From a checkpoint of a small transformer trained on Wikipedia.
Size: 9 layers, 3 heads of 32, vocabulary 512.
Training: a variant of Muon for these matrices, 88M tokens, 10693 steps.
Each number is 50 + 12 x the weight over its row's rms, rounded and kept within 0 to 99. Layers, rows and columns count from 0. The size before them is the row's rms in percent of the matrix's.

# down: layer 2 MLP down (transposed), 384x96, rms 0.058, rows 77-145, columns 48-95
# up: layer 2 MLP up, 384x96, rms 0.393, rows 78-146, columns 48-95
down77 103:66 36 52 63 38 62 50 31 52 56 52 34 56 41 46 34 56 42 61 49 42 52 52 66 77 41 65 49 25 41 55 52 53 68 54 41 60 40 64 50 57 75 50 53 48 51 47 53
up78 104:46 58 28 47 44 50 57 53 51 37 40 58 50 30 53 61 57 28 44 54 40 53 40 44 31 42 69 51 45 30 60 44 56 55 38 55 53 40 62 69 65 40 79 38 35 29 66 46
down78 097:42 40 40 60 71 38 48 50 34 30 58 70 33 40 67 61 54 37 53 54 40 56 43 45 52 43 53 53 63 48 58 34 46 73 45 43 27 60 41 43 69 50 41 27 35 57 59 58
up79 120:36 46 55 50 46 64 60 44 47 56 38 39 39 61 60 62 27 61 70 50 45 45 57 40 38 46 38 24 47 43 48 63 25 50 63 55 57 45 54 44 74 38 63 48 47 37 43 42
down79 104:51 50 77 61 35 29 64 35 53 59 47 59 46 53 41 55 40 66 68 45 71 52 67 34 51 48 38 40 40 56 67 60 33 57 73 75 24 51 53 51 30 30 65 40 57 44 38 59
up80 105:53 40 49 66 57 44 38 46 39 48 48 65 44 50 51 54 86 49 51 56 40 48 34 63 19 52 62 50 56 37 62 55 46 45 28 38 46 63 35 48 35 64 67 52 46 50 61 45
down80 093:49 46 41 48 43 63 56 58 50 43 53 63 43 29 49 46 63 41 60 50 62 38 40 28 49 48 38 53 35 29 46 42 63 28 46 49 49 46 75 62 69 61 28 44 45 40 71 62
up81 096:59 33 45 40 58 47 59 64 28 62 30 56 62 53 37 59 60 65 43 71 47 36 48 23 56 71 49 50 44 42 40 50 42 52 50 48 38 58 37 85 51 66 64 35 53 56 50 42
down81 056:68 60 43 65 73 59 66 47 22 40 41 38 47 64 26 35 44 48 45 50 55 50 59 47 44 52 56 50 64 60 61 48 52 41 70 47 62 47 11 65 42 59 58 61 72 54 45 65
up82 107:51 58 45 40 57 49 51 41 65 60 55 48 41 65 44 48 40 41 43 25 27 29 68 39 69 51 50 60 61 48 68 59 45 68 63 38 58 44 53 48 46 38 55 48 42 53 58 30
down82 133:56 66 47 42 45 49 43 43 61 73 70 47 45 67 35 41 45 53 38 43 38 40 64 65 72 66 54 71 71 60 56 49 47 63 65 51 63 37 41 50 35 35 43 50 40 55 47 29
up83 091:34 73 42 65 45 86 29 48 74 62 51 24 42 36 46 57 53 54 42 64 44 56 42 34 50 33 46 37 49 45 48 40 56 57 53 41 53 60 60 62 61 46 52 68 51 68 47 56
down83 097:61 77 09 50 50 61 23 67 65 58 45 31 34 48 22 56 50 66 53 55 61 42 45 55 53 68 31 52 47 46 48 44 49 21 39 50 60 50 36 56 63 34 45 47 54 43 50 73
up84 122:47 44 57 55 46 38 43 69 57 43 39 70 26 30 50 58 51 65 58 54 56 42 52 44 40 53 50 46 52 60 39 54 62 67 41 40 39 51 59 15 28 59 56 48 64 64 35 63
down84 079:38 46 54 66 55 31 65 53 30 45 47 51 70 82 53 30 43 42 55 49 64 57 35 59 49 57 60 50 53 44 64 52 50 53 51 41 53 52 35 61 50 48 42 42 54 52 56 43
up85 132:51 56 39 56 60 18 31 55 38 64 33 50 57 31 70 60 55 49 37 53 52 60 60 38 52 41 50 33 36 43 63 48 43 51 50 23 60 50 68 44 51 45 53 40 53 59 49 37
down85 075:57 59 55 52 49 52 53 56 55 41 55 37 66 42 54 44 57 56 53 43 40 64 52 62 47 44 51 60 55 60 30 68 36 62 25 24 39 62 53 34 69 60 50 56 60 27 44 44
up86 089:50 50 55 37 66 53 43 60 53 50 38 55 33 76 48 48 62 48 71 69 21 58 45 70 58 45 48 28 50 36 58 57 59 52 55 47 45 38 42 58 24 61 48 35 39 46 53 63
down86 079:66 60 61 52 58 53 57 48 38 61 39 26 57 46 53 50 46 45 66 36 40 57 42 49 33 52 20 45 32 55 40 33 46 69 46 62 58 59 55 51 46 48 63 41 57 70 45 67
up87 091:33 51 42 59 52 53 45 74 35 44 37 23 54 52 56 60 60 45 60 68 64 68 41 57 38 40 46 41 49 65 57 35 43 39 45 61 53 77 56 55 81 34 54 75 31 60 54 23
down87 084:61 53 42 67 58 80 58 39 56 52 53 50 48 29 41 55 62 38 52 43 40 37 53 40 47 47 64 69 34 57 40 54 42 42 41 41 54 35 30 15 36 53 47 44 60 34 53 59
up88 093:41 41 41 54 42 55 31 58 51 29 58 56 62 34 51 93 48 42 64 66 34 51 56 22 34 35 69 53 33 46 58 49 46 51 53 36 66 38 52 47 54 56 52 50 62 45 53 71
down88 116:46 40 70 54 60 48 20 47 36 56 59 65 63 25 34 62 37 56 46 74 38 61 47 73 38 47 45 26 43 61 34 50 54 36 47 52 62 42 61 68 56 58 38 46 66 42 51 63
up89 080:53 55 54 41 57 57 45 47 48 59 33 58 40 57 73 51 49 52 55 41 54 67 63 29 63 41 48 46 33 66 39 58 44 69 53 37 58 53 52 34 39 50 57 61 24 45 54 38
down89 055:53 55 72 60 39 27 60 42 48 52 53 54 42 30 50 64 51 49 52 43 53 43 45 56 51 53 31 36 45 63 38 60 51 68 64 30 68 30 43 27 64 62 60 49 52 58 39 33
up90 107:27 65 25 60 48 49 40 50 69 61 47 53 30 42 61 64 52 51 57 51 61 19 45 42 70 62 54 38 39 36 56 81 45 56 54 29 49 33 36 64 51 44 57 68 55 43 45 51
down90 123:32 58 32 70 54 69 35 45 45 65 65 58 43 55 44 52 54 45 47 70 65 45 45 61 41 59 51 44 24 57 50 69 48 56 45 43 56 43 55 69 28 26 56 66 54 52 67 67
up91 100:51 54 32 42 44 44 52 51 61 36 51 34 57 46 53 47 43 57 32 43 32 45 49 63 72 41 47 43 50 35 55 45 59 71 35 45 53 70 52 50 53 58 56 55 54 62 27 51
down91 064:61 47 67 83 41 50 40 58 70 61 60 33 48 42 44 29 60 48 64 52 69 53 43 52 67 57 80 26 67 51 36 35 67 45 45 52 39 53 19 45 44 61 34 41 70 55 28 55
up92 100:34 58 35 32 55 53 69 49 65 45 46 54 49 59 61 51 62 56 61 51 63 80 42 47 49 57 55 35 42 52 37 41 25 48 52 65 41 55 32 75 41 47 40 58 35 32 53 54
down92 125:45 61 35 35 46 41 61 34 24 49 61 60 33 56 34 38 55 55 43 55 40 74 47 46 50 70 48 53 61 47 54 51 56 62 59 69 53 47 55 61 26 62 44 30 51 35 46 46
up93 093:43 30 37 60 45 33 57 49 50 39 52 70 45 58 43 52 49 53 48 48 67 43 67 60 57 36 42 57 56 34 62 61 41 51 56 40 53 19 35 43 35 43 44 52 56 24 32 51
down93 078:50 60 67 20 41 68 53 62 31 59 38 54 69 49 32 38 45 48 36 61 47 40 27 58 61 60 42 59 60 44 18 47 70 39 77 36 57 59 64 50 47 38 51 54 63 55 58 57
up94 083:60 67 46 49 35 54 47 56 59 67 71 55 32 42 37 53 61 69 65 39 49 65 70 53 72 54 59 42 64 46 48 63 49 60 45 48 60 47 50 52 69 36 40 67 54 34 26 47
down94 115:50 53 43 56 52 40 63 61 37 69 61 71 63 50 59 36 40 27 68 50 51 77 34 65 50 56 43 53 37 51 29 29 73 54 37 35 40 55 65 42 23 47 50 48 46 41 70 64
up95 068:61 58 39 27 59 62 78 54 42 46 43 22 51 61 81 38 77 59 54 69 42 39 44 51 50 51 57 48 36 40 37 48 49 56 49 55 54 54 64 57 48 61 58 64 40 38 54 53
down95 053:54 48 49 36 53 65 57 67 60 39 44 63 35 39 77 47 60 44 41 29 63 34 46 57 61 70 46 38 55 45 68 64 27 41 64 19 40 58 49 59 54 40 43 76 66 48 42 41
up96 105:44 37 32 35 62 53 75 41 31 48 46 75 53 42 43 50 52 50 54 47 34 61 57 41 31 51 65 58 42 52 46 67 46 44 59 44 64 57 31 29 52 56 33 55 54 59 31 68
down96 102:59 41 50 63 49 31 72 56 44 50 53 57 54 69 55 53 40 44 51 58 38 52 37 41 51 57 54 40 27 57 55 49 58 69 66 58 57 64 29 35 43 65 53 43 43 51 31 72
up97 089:66 46 40 44 26 49 56 21 59 51 70 58 45 48 52 50 47 54 48 48 29 54 40 37 44 42 55 80 77 35 45 39 48 41 46 55 64 54 52 40 40 67 61 40 42 31 59 46
down97 093:45 41 61 58 47 77 35 70 35 42 35 42 54 42 42 49 67 38 50 53 57 46 40 49 38 56 38 34 47 31 46 51 30 38 58 49 51 64 41 63 49 47 70 27 52 60 33 56
up98 097:64 61 45 58 30 49 46 60 37 41 47 42 72 31 71 48 41 47 59 31 31 60 27 53 43 52 55 51 40 62 49 63 52 34 51 48 55 57 48 45 70 48 64 53 59 45 29 33
down98 108:66 51 47 47 30 79 57 55 38 54 34 63 67 49 55 50 35 56 54 77 39 38 42 54 55 46 67 50 46 73 60 68 31 37 44 61 59 49 32 58 60 49 35 44 54 48 42 59
up99 120:63 63 42 52 57 33 54 34 40 71 55 49 40 65 41 48 43 51 49 51 57 35 52 49 50 68 46 25 63 66 81 43 62 54 63 30 55 63 47 47 32 44 69 33 31 42 54 62
down99 110:59 56 59 73 66 45 57 35 51 66 74 54 41 33 45 36 45 35 41 38 51 58 39 61 46 57 42 28 53 73 66 25 53 47 50 44 76 55 38 57 45 33 64 46 40 53 35 57
up100 096:45 36 53 54 35 32 41 42 60 29 48 29 71 40 66 80 44 53 47 29 25 30 40 41 52 50 71 53 56 39 44 56 66 58 51 63 49 64 65 65 67 44 59 50 40 33 44 32
down100 114:38 47 21 56 37 51 41 49 58 46 49 48 62 43 44 65 34 83 37 66 21 54 39 69 45 47 63 48 32 55 35 68 55 45 50 50 36 61 61 47 62 55 43 39 43 41 72 30
up101 096:65 63 44 31 43 56 64 64 51 36 47 44 56 62 62 65 53 34 44 53 41 32 49 37 37 20 28 55 50 47 53 60 48 59 58 44 51 51 54 45 74 74 37 60 55 56 49 70
down101 113:63 53 61 42 57 54 45 42 28 29 47 44 56 75 39 46 45 29 44 73 56 40 43 47 51 33 43 64 58 54 57 69 55 52 45 63 41 38 61 43 57 59 50 33 50 42 40 58
up102 097:47 46 56 41 47 37 50 50 57 53 31 84 56 66 60 47 56 56 42 36 44 40 75 59 57 61 54 33 66 43 50 54 50 56 55 52 51 53 45 60 43 28 77 44 33 44 53 56
down102 111:61 37 32 24 30 39 35 66 45 51 54 72 31 40 51 46 45 36 52 31 52 46 65 72 67 34 75 58 37 54 35 52 64 53 42 52 72 68 48 44 37 49 71 57 50 48 60 55
up103 102:32 52 51 65 45 42 51 66 70 76 26 46 46 59 63 66 36 54 57 38 70 42 46 39 58 36 67 62 40 46 38 30 43 60 43 59 55 44 53 39 48 54 59 37 74 64 39 55
down103 093:31 38 63 34 47 52 43 66 75 63 40 49 42 49 47 46 56 54 54 29 62 30 49 58 59 43 58 78 55 64 47 34 55 40 51 66 56 35 64 50 40 45 29 51 68 42 48 44
up104 131:52 48 44 74 81 68 38 60 48 76 22 67 44 61 63 40 46 51 54 49 42 52 36 35 45 53 72 63 61 51 46 50 76 61 47 55 59 48 41 39 59 45 51 71 63 37 41 49
down104 092:21 50 70 42 45 43 55 36 68 55 55 48 37 41 32 47 45 60 45 60 39 37 66 49 42 61 48 53 48 61 55 56 38 40 27 46 50 51 39 82 59 50 40 21 63 61 33 72
up105 091:53 62 65 91 49 46 50 56 41 51 42 50 48 36 57 52 44 56 54 53 58 58 54 47 60 74 45 46 34 58 41 44 25 63 48 28 54 35 62 51 50 37 36 66 49 59 67 69
down105 091:49 44 69 66 40 61 52 56 44 51 49 57 46 43 46 56 40 66 64 34 43 44 33 49 57 60 40 71 37 45 52 55 45 66 44 25 44 51 76 48 75 52 43 64 63 58 56 56
up106 093:53 54 63 35 48 54 35 59 41 52 61 38 56 59 44 50 51 37 56 33 45 45 58 39 54 34 55 37 32 48 48 59 35 67 41 32 58 55 65 40 60 86 56 52 48 53 47 42
down106 093:56 52 51 24 58 40 69 47 36 50 46 66 42 53 61 51 34 42 51 36 62 25 36 44 41 29 65 40 42 53 59 67 43 47 45 53 79 37 69 53 54 59 54 37 26 39 59 65
up107 097:46 83 60 38 43 54 60 52 33 67 62 40 12 55 46 33 49 45 34 40 40 53 41 43 54 39 33 50 50 58 70 27 57 59 48 33 55 62 55 42 55 48 40 55 38 45 50 53
down107 105:42 46 80 57 52 35 43 53 48 62 56 42 38 46 67 62 67 59 54 43 39 54 60 60 45 47 20 49 49 49 54 68 40 42 31 58 36 50 45 40 54 47 51 52 32 44 68 39
up108 103:41 62 54 66 58 63 67 57 50 65 38 49 48 45 56 52 64 61 35 66 37 46 40 62 45 46 54 42 49 58 37 68 59 57 52 35 44 42 32 37 43 50 68 57 49 45 52 37
down108 076:42 38 46 64 54 23 75 43 52 46 38 35 45 51 62 21 51 42 54 61 44 69 60 43 40 56 52 70 47 52 43 41 65 32 45 38 47 38 56 41 54 42 55 52 42 57 67 52
up109 107:50 61 34 67 44 56 19 40 37 51 27 59 46 64 61 39 48 45 58 41 34 42 39 36 60 35 77 30 37 47 42 57 36 66 47 50 44 43 58 42 55 60 40 69 59 49 63 51
down109 102:82 47 49 38 48 67 44 09 44 52 47 69 53 45 51 55 64 62 49 30 51 50 56 61 43 43 66 55 31 45 56 59 49 41 39 58 65 74 37 64 49 62 26 53 38 58 53 38
up110 101:70 44 47 47 53 21 77 66 57 45 45 48 34 55 52 58 52 57 54 56 51 42 58 35 46 51 49 26 52 39 42 55 37 49 46 27 36 42 35 57 19 38 75 43 50 67 53 63
down110 105:59 67 38 48 49 60 67 67 37 36 68 74 47 53 66 43 51 61 59 35 55 70 33 41 34 41 51 42 51 41 47 62 31 47 49 32 42 39 48 45 36 60 43 44 45 50 53 85
up111 107:58 57 55 45 53 43 34 75 43 42 64 45 37 50 70 50 58 35 35 35 69 44 39 53 36 63 57 46 37 39 50 43 47 71 52 43 52 69 44 34 62 59 60 52 48 41 62 66
down111 100:55 34 32 58 53 52 50 69 36 38 57 37 44 55 78 28 61 44 52 22 61 65 39 63 46 48 42 42 40 55 37 61 54 62 70 50 38 50 57 45 50 52 71 39 73 37 43 49
up112 080:52 55 39 63 44 47 54 71 51 44 39 50 53 62 53 41 55 77 44 41 58 49 48 70 47 42 46 42 37 34 56 44 48 54 52 69 33 49 42 38 69 55 80 66 52 35 42 36
down112 098:55 45 62 46 59 63 36 50 44 41 51 56 35 40 51 64 65 45 52 49 58 39 66 76 47 52 41 25 74 74 32 42 45 63 53 48 56 55 63 47 38 43 29 51 59 47 45 38
up113 109:51 43 45 51 59 61 45 61 53 33 37 36 51 22 72 53 52 50 50 64 80 48 46 35 54 42 50 61 40 44 51 41 37 49 55 51 36 68 55 51 38 62 51 64 64 55 38 53
down113 108:46 38 48 40 53 71 46 32 74 24 41 62 56 58 54 48 51 55 38 84 52 51 68 38 54 59 23 36 45 32 47 42 44 47 60 51 44 60 67 28 40 49 48 55 62 78 42 58
up114 091:61 59 41 84 44 46 57 37 50 60 55 52 28 35 65 28 46 46 30 66 53 48 60 54 40 76 57 67 57 68 61 50 48 51 52 27 26 59 42 43 43 29 55 45 57 50 55 58
down114 098:59 46 35 60 44 56 48 51 47 40 50 44 22 41 62 43 31 48 49 32 58 58 67 51 43 58 51 39 34 51 58 58 37 59 54 54 60 72 80 52 78 41 38 46 34 44 63 70
up115 085:34 43 38 53 34 44 26 39 67 40 62 42 31 32 60 38 55 77 52 55 21 42 48 70 51 56 49 34 52 65 51 38 55 36 75 50 56 66 50 58 49 74 55 59 46 40 54 42
down115 058:91 53 54 41 40 62 55 44 28 46 48 67 53 53 39 51 59 53 45 56 59 33 35 42 46 64 44 57 58 50 63 45 59 53 55 44 36 47 41 24 30 52 45 45 47 58 83 22
up116 060:46 45 35 71 38 41 65 57 42 31 38 51 39 65 72 56 42 59 76 39 37 70 52 25 57 41 54 53 58 38 63 38 68 45 54 41 40 56 62 48 44 57 66 86 47 56 34 40
down116 031:52 50 48 73 45 45 43 36 62 55 57 48 46 78 57 32 57 50 36 59 46 60 78 47 42 22 47 55 38 61 40 41 53 66 67 33 37 49 75 65 32 57 52 31 62 39 48 50
up117 064:43 53 35 46 63 56 41 42 47 44 38 52 43 39 61 49 54 61 56 36 38 64 57 39 56 36 51 63 33 54 51 58 66 85 47 41 52 70 58 34 69 61 66 66 56 55 55 52
down117 035:53 33 61 52 55 54 26 60 34 72 52 38 63 39 54 60 59 25 46 46 38 40 66 57 59 35 42 30 54 44 52 48 33 54 44 55 46 32 61 50 58 55 46 42 72 63 50 55
up118 111:62 50 38 56 39 55 46 43 55 70 64 48 58 58 58 64 45 30 60 32 58 52 57 41 58 53 57 70 73 25 41 73 42 75 31 42 50 49 51 52 56 35 61 60 52 49 29 49
down118 114:56 22 47 34 47 55 37 37 40 61 44 37 55 46 52 46 53 41 72 34 43 66 48 61 41 71 53 74 53 40 57 49 56 59 60 43 36 44 53 51 46 47 61 64 36 59 57 20
up119 096:66 49 57 50 65 28 67 48 42 36 38 55 49 63 51 38 72 60 43 40 64 73 40 47 55 57 32 60 51 47 60 46 63 62 42 31 51 43 60 36 36 51 42 64 46 44 72 72
down119 074:28 63 60 19 55 54 40 43 60 60 35 52 58 42 45 47 77 44 45 46 50 35 58 51 35 58 42 55 43 60 33 68 59 58 41 65 43 53 31 70 67 64 47 55 67 37 52 73
up120 099:58 36 42 75 71 29 40 43 66 55 45 51 44 62 78 62 50 52 59 33 49 31 42 58 63 32 67 66 40 45 35 32 30 46 56 56 24 58 50 46 49 57 65 64 58 35 37 58
down120 070:45 39 71 51 29 59 47 49 43 50 58 41 60 40 60 40 69 63 46 38 36 52 43 61 53 47 51 50 57 65 52 60 49 69 55 54 61 31 47 28 30 50 65 32 22 45 38 44
up121 085:66 54 35 33 55 58 44 31 74 56 66 46 59 57 57 28 53 57 27 50 37 52 34 48 26 41 52 69 40 25 64 38 54 51 52 25 43 46 61 59 44 62 55 46 55 61 61 54
down121 052:35 58 56 70 34 45 41 45 60 44 62 67 71 35 38 51 37 54 55 38 36 44 46 34 50 84 49 63 48 53 69 52 57 69 40 61 41 49 58 33 49 41 45 34 49 53 37 55
up122 109:27 45 50 56 58 59 48 57 40 35 66 50 67 43 52 45 52 38 60 41 39 66 38 37 64 43 37 64 61 50 60 37 32 53 38 57 29 74 44 40 52 53 63 65 34 41 59 47
down122 097:40 48 53 39 72 51 40 63 44 46 50 59 50 40 68 53 80 45 49 45 46 54 46 31 60 53 33 40 46 57 39 56 43 39 46 59 19 61 59 39 52 59 48 48 36 46 58 45
up123 102:51 45 70 49 52 43 52 41 48 46 48 50 49 48 81 66 26 63 59 40 51 37 59 48 38 49 75 37 33 40 69 67 35 61 59 53 41 37 55 42 29 52 56 54 50 30 74 43
down123 129:54 53 56 47 60 34 50 42 38 48 46 57 50 39 64 89 35 61 48 40 48 40 49 43 69 38 72 64 37 49 77 59 45 37 53 55 41 69 35 52 58 47 47 30 61 44 55 58
up124 089:51 43 52 50 45 48 47 31 69 65 41 42 39 57 59 35 42 70 59 48 54 41 60 61 42 48 50 45 58 70 33 67 62 49 33 48 44 47 63 58 43 46 71 47 27 59 61 74
down124 113:55 19 63 44 43 32 34 36 45 47 56 34 40 60 47 49 34 56 52 57 50 55 63 56 41 67 49 65 41 67 47 65 38 54 64 76 63 58 61 52 51 38 57 38 17 48 39 56
up125 088:53 19 35 64 59 33 37 54 29 36 67 44 64 52 50 43 41 61 52 55 57 63 37 58 45 46 68 48 56 24 65 47 52 40 60 46 68 56 50 69 50 45 47 56 45 38 39 50
down125 080:51 43 64 38 67 50 42 45 60 52 41 47 57 79 66 55 38 65 61 71 61 46 50 70 25 45 63 62 37 42 49 52 42 64 61 56 46 45 40 45 30 45 40 49 34 54 63 39
up126 094:48 33 41 57 37 19 58 49 51 37 39 52 44 44 54 60 80 74 64 65 47 72 62 38 63 54 49 59 53 52 57 31 51 75 41 53 49 53 43 77 68 46 39 60 38 37 31 37
down126 058:41 40 48 51 58 55 42 45 45 53 47 64 51 41 43 37 34 53 76 45 33 47 32 79 47 56 74 63 57 53 43 75 30 53 27 55 34 22 53 52 49 89 44 62 52 47 47 57
up127 110:45 76 60 58 28 61 42 48 57 51 56 45 49 45 53 55 49 63 38 48 68 54 63 63 55 42 48 29 58 62 29 61 66 49 37 32 54 47 59 37 49 44 49 58 65 73 49 46
down127 132:33 29 48 41 31 56 39 58 61 41 28 45 53 46 48 50 55 59 30 60 38 51 43 34 53 68 30 61 50 40 47 21 48 51 48 65 46 40 39 57 71 57 57 62 34 39 77 62
up128 106:34 42 75 52 47 61 53 52 57 52 53 42 58 46 64 51 41 67 51 38 60 53 35 48 64 57 54 57 74 43 57 60 46 43 50 59 61 51 51 33 56 47 76 33 43 64 48 39
down128 111:37 72 82 49 46 52 19 70 55 58 47 43 46 50 50 42 32 58 57 72 41 45 47 50 39 57 38 53 61 20 49 47 55 48 49 68 64 36 48 31 45 63 48 62 50 31 39 41
up129 114:40 56 50 62 44 52 51 53 69 50 39 62 53 15 52 36 53 59 50 47 32 51 24 59 38 58 61 28 41 53 46 61 35 37 77 37 45 35 56 49 47 61 50 42 71 65 62 60
down129 130:53 40 59 64 49 56 50 63 50 60 62 54 54 46 29 48 35 61 22 60 68 43 41 44 48 29 55 42 50 55 38 19 47 30 70 44 38 22 55 46 55 65 47 33 66 73 61 52
up130 096:42 45 47 59 46 54 67 31 39 49 25 58 48 61 54 47 53 42 43 63 49 73 46 44 43 39 53 53 47 61 50 37 49 72 57 34 81 55 42 31 56 57 43 47 46 47 61 65
down130 054:50 24 52 70 64 66 48 45 39 41 40 44 50 59 51 60 49 38 42 58 52 36 49 56 57 38 61 78 38 71 72 38 55 54 36 33 58 65 58 47 41 55 54 39 50 62 55 55
up131 093:71 60 56 50 49 54 69 44 30 54 59 50 58 29 58 53 63 72 45 62 45 23 54 16 54 54 58 56 55 65 59 58 53 66 61 43 50 43 63 30 42 51 56 45 46 64 51 27
down131 114:58 43 57 42 50 26 46 36 44 51 72 43 48 72 51 55 75 53 47 60 50 58 34 24 70 49 43 31 49 53 60 38 42 58 39 43 48 36 47 49 45 48 45 48 46 75 66 23
up132 096:50 41 49 43 45 48 64 46 33 70 46 54 53 37 42 56 77 57 41 42 58 30 74 46 50 46 67 40 63 41 50 38 52 41 56 58 35 58 44 50 62 40 62 61 46 57 43 43
down132 067:41 35 55 50 48 22 70 31 51 47 77 52 58 45 39 48 60 66 32 61 47 37 49 54 66 50 60 75 45 38 46 57 54 34 47 54 45 26 50 81 34 57 52 46 44 42 39 45
up133 085:41 59 63 33 35 44 51 51 71 27 45 45 47 61 78 69 51 29 40 45 32 40 35 46 52 33 47 49 39 29 54 48 43 56 73 58 44 60 62 35 63 49 68 56 52 65 55 64
down133 072:54 59 46 40 48 75 48 58 58 41 44 56 47 69 38 61 68 54 41 35 44 34 63 38 73 38 51 54 49 40 51 55 43 35 75 42 39 51 52 37 39 51 55 44 63 28 39 55
up134 086:62 47 50 52 56 40 61 49 80 42 42 49 37 64 46 37 42 48 59 79 52 61 54 44 39 64 63 39 53 33 55 48 66 47 46 54 43 64 51 50 40 27 43 51 38 27 63 39
down134 074:51 48 52 59 57 55 57 44 53 49 39 52 50 37 45 40 67 33 39 53 64 39 43 55 62 39 43 24 47 45 43 61 63 47 61 58 54 61 66 80 47 38 50 32 22 54 54 48
up135 099:68 43 32 73 74 27 69 48 62 48 45 47 45 49 50 44 49 53 62 60 63 45 55 67 30 58 48 54 49 44 63 59 67 56 54 59 51 52 22 45 57 45 64 54 36 33 46 28
down135 050:35 45 45 66 64 39 38 67 47 49 64 48 44 37 63 39 44 82 86 59 51 61 31 46 35 44 73 55 57 48 52 68 38 52 69 39 47 55 32 51 32 56 41 58 26 42 35 50
up136 091:74 59 30 56 38 52 40 35 47 64 32 47 48 55 68 64 44 36 37 49 38 45 49 54 44 31 48 39 47 37 54 42 50 58 51 31 44 49 42 51 49 52 61 54 40 42 62 61
down136 056:68 73 32 47 59 56 44 42 45 45 52 71 33 48 65 56 48 13 49 58 62 42 62 46 51 37 46 47 63 38 78 18 48 54 59 51 60 54 47 59 40 43 38 48 53 46 32 66
up137 100:54 40 55 58 35 50 49 66 41 31 53 58 44 31 52 36 57 47 61 55 63 48 37 41 46 57 67 71 50 43 62 49 21 62 48 52 75 61 34 32 37 61 51 34 32 40 40 58
down137 098:57 39 51 28 48 60 46 58 59 67 56 50 64 58 33 48 79 64 52 58 47 50 75 29 67 36 48 55 34 34 55 38 55 28 48 44 57 50 34 57 48 57 42 52 69 58 64 65
up138 090:33 45 26 54 54 41 50 50 41 46 44 57 41 54 44 59 51 34 46 50 39 57 62 58 53 50 57 47 60 64 54 36 40 57 47 40 40 71 55 53 54 74 56 70 30 46 66 59
down138 101:54 36 39 44 50 34 42 40 62 56 46 60 44 59 59 20 70 42 15 59 56 70 68 49 55 41 55 45 58 64 54 50 37 64 56 46 56 47 47 49 41 38 68 39 47 65 47 52
up139 095:49 58 58 48 39 44 51 67 48 39 59 37 43 44 80 57 50 81 45 44 40 24 37 37 39 33 31 48 74 68 63 47 28 67 49 53 45 41 26 59 43 59 63 45 59 54 43 67
down139 052:46 38 50 45 37 28 58 49 47 73 46 77 45 69 45 54 65 28 46 41 79 55 49 44 38 50 39 48 43 46 58 52 62 18 48 73 42 44 49 49 56 35 41 46 67 67 60 32
up140 086:60 33 52 56 70 57 48 50 47 60 30 58 38 46 65 42 33 53 72 42 48 52 56 68 30 53 65 14 45 42 36 37 42 76 49 65 52 59 45 38 56 69 71 34 57 45 59 55
down140 082:86 51 40 42 48 58 47 44 53 62 45 36 41 39 43 57 45 66 53 29 46 72 43 44 48 41 48 22 44 54 68 28 38 73 41 53 54 42 46 44 69 68 50 24 51 48 35 58
up141 088:56 60 51 48 56 51 39 48 41 55 55 48 66 67 44 44 66 40 35 58 44 62 47 37 74 42 69 32 42 51 55 50 46 72 57 35 76 41 57 38 38 50 42 86 52 65 61 38
down141 094:55 27 56 52 42 58 55 60 44 54 44 56 56 36 60 63 51 71 54 54 55 39 21 70 45 37 60 57 49 34 31 32 63 38 54 46 54 67 59 57 36 68 17 59 47 49 50 48
up142 087:61 57 19 57 38 44 52 48 64 38 69 51 72 43 57 39 40 42 48 55 41 35 37 48 51 39 41 46 43 47 35 46 36 52 42 53 36 81 21 25 67 56 57 53 33 69 53 49
down142 117:50 44 35 52 47 66 52 56 44 33 60 41 84 57 55 52 46 38 41 33 45 47 50 51 55 46 51 51 37 47 37 42 71 34 35 58 55 79 53 17 43 50 67 43 50 61 62 64
up143 098:49 61 38 61 26 40 33 59 46 47 28 33 48 45 46 72 58 43 53 59 63 36 32 30 36 47 59 46 32 44 47 42 42 55 42 55 17 57 49 64 78 48 71 56 32 63 57 30
down143 093:60 52 54 41 47 57 49 39 43 70 59 54 55 33 61 30 52 34 45 55 47 36 38 50 40 40 64 70 66 48 39 48 50 60 42 51 46 64 53 31 58 31 56 44 42 61 80 42
up144 097:60 17 41 60 47 34 49 31 57 27 44 16 46 52 56 43 57 54 48 57 51 40 43 45 63 49 76 49 45 43 56 51 44 53 80 68 27 53 37 51 56 59 73 56 48 55 63 51
down144 121:42 64 75 34 40 67 55 56 52 40 16 54 38 53 41 53 51 57 37 53 65 61 28 66 51 33 46 57 64 63 64 24 81 60 26 42 35 42 45 42 51 37 54 39 64 63 60 58
up145 107:57 49 52 59 38 44 45 57 57 49 72 48 30 33 56 36 39 51 61 38 59 44 38 58 49 40 63 70 20 56 38 45 42 54 57 54 29 54 37 59 55 61 68 76 56 44 56 61
down145 119:46 37 50 66 46 59 47 77 50 51 46 63 50 30 48 44 49 52 49 55 57 29 38 84 35 48 46 63 17 47 32 57 36 49 65 54 48 44 35 47 62 59 71 64 52 36 67 51
up146 097:66 46 49 30 52 38 37 48 57 55 35 59 29 66 47 31 56 54 36 45 32 36 70 55 31 66 30 55 60 41 81 46 52 47 42 46 52 45 57 45 38 64 72 41 57 58 45 41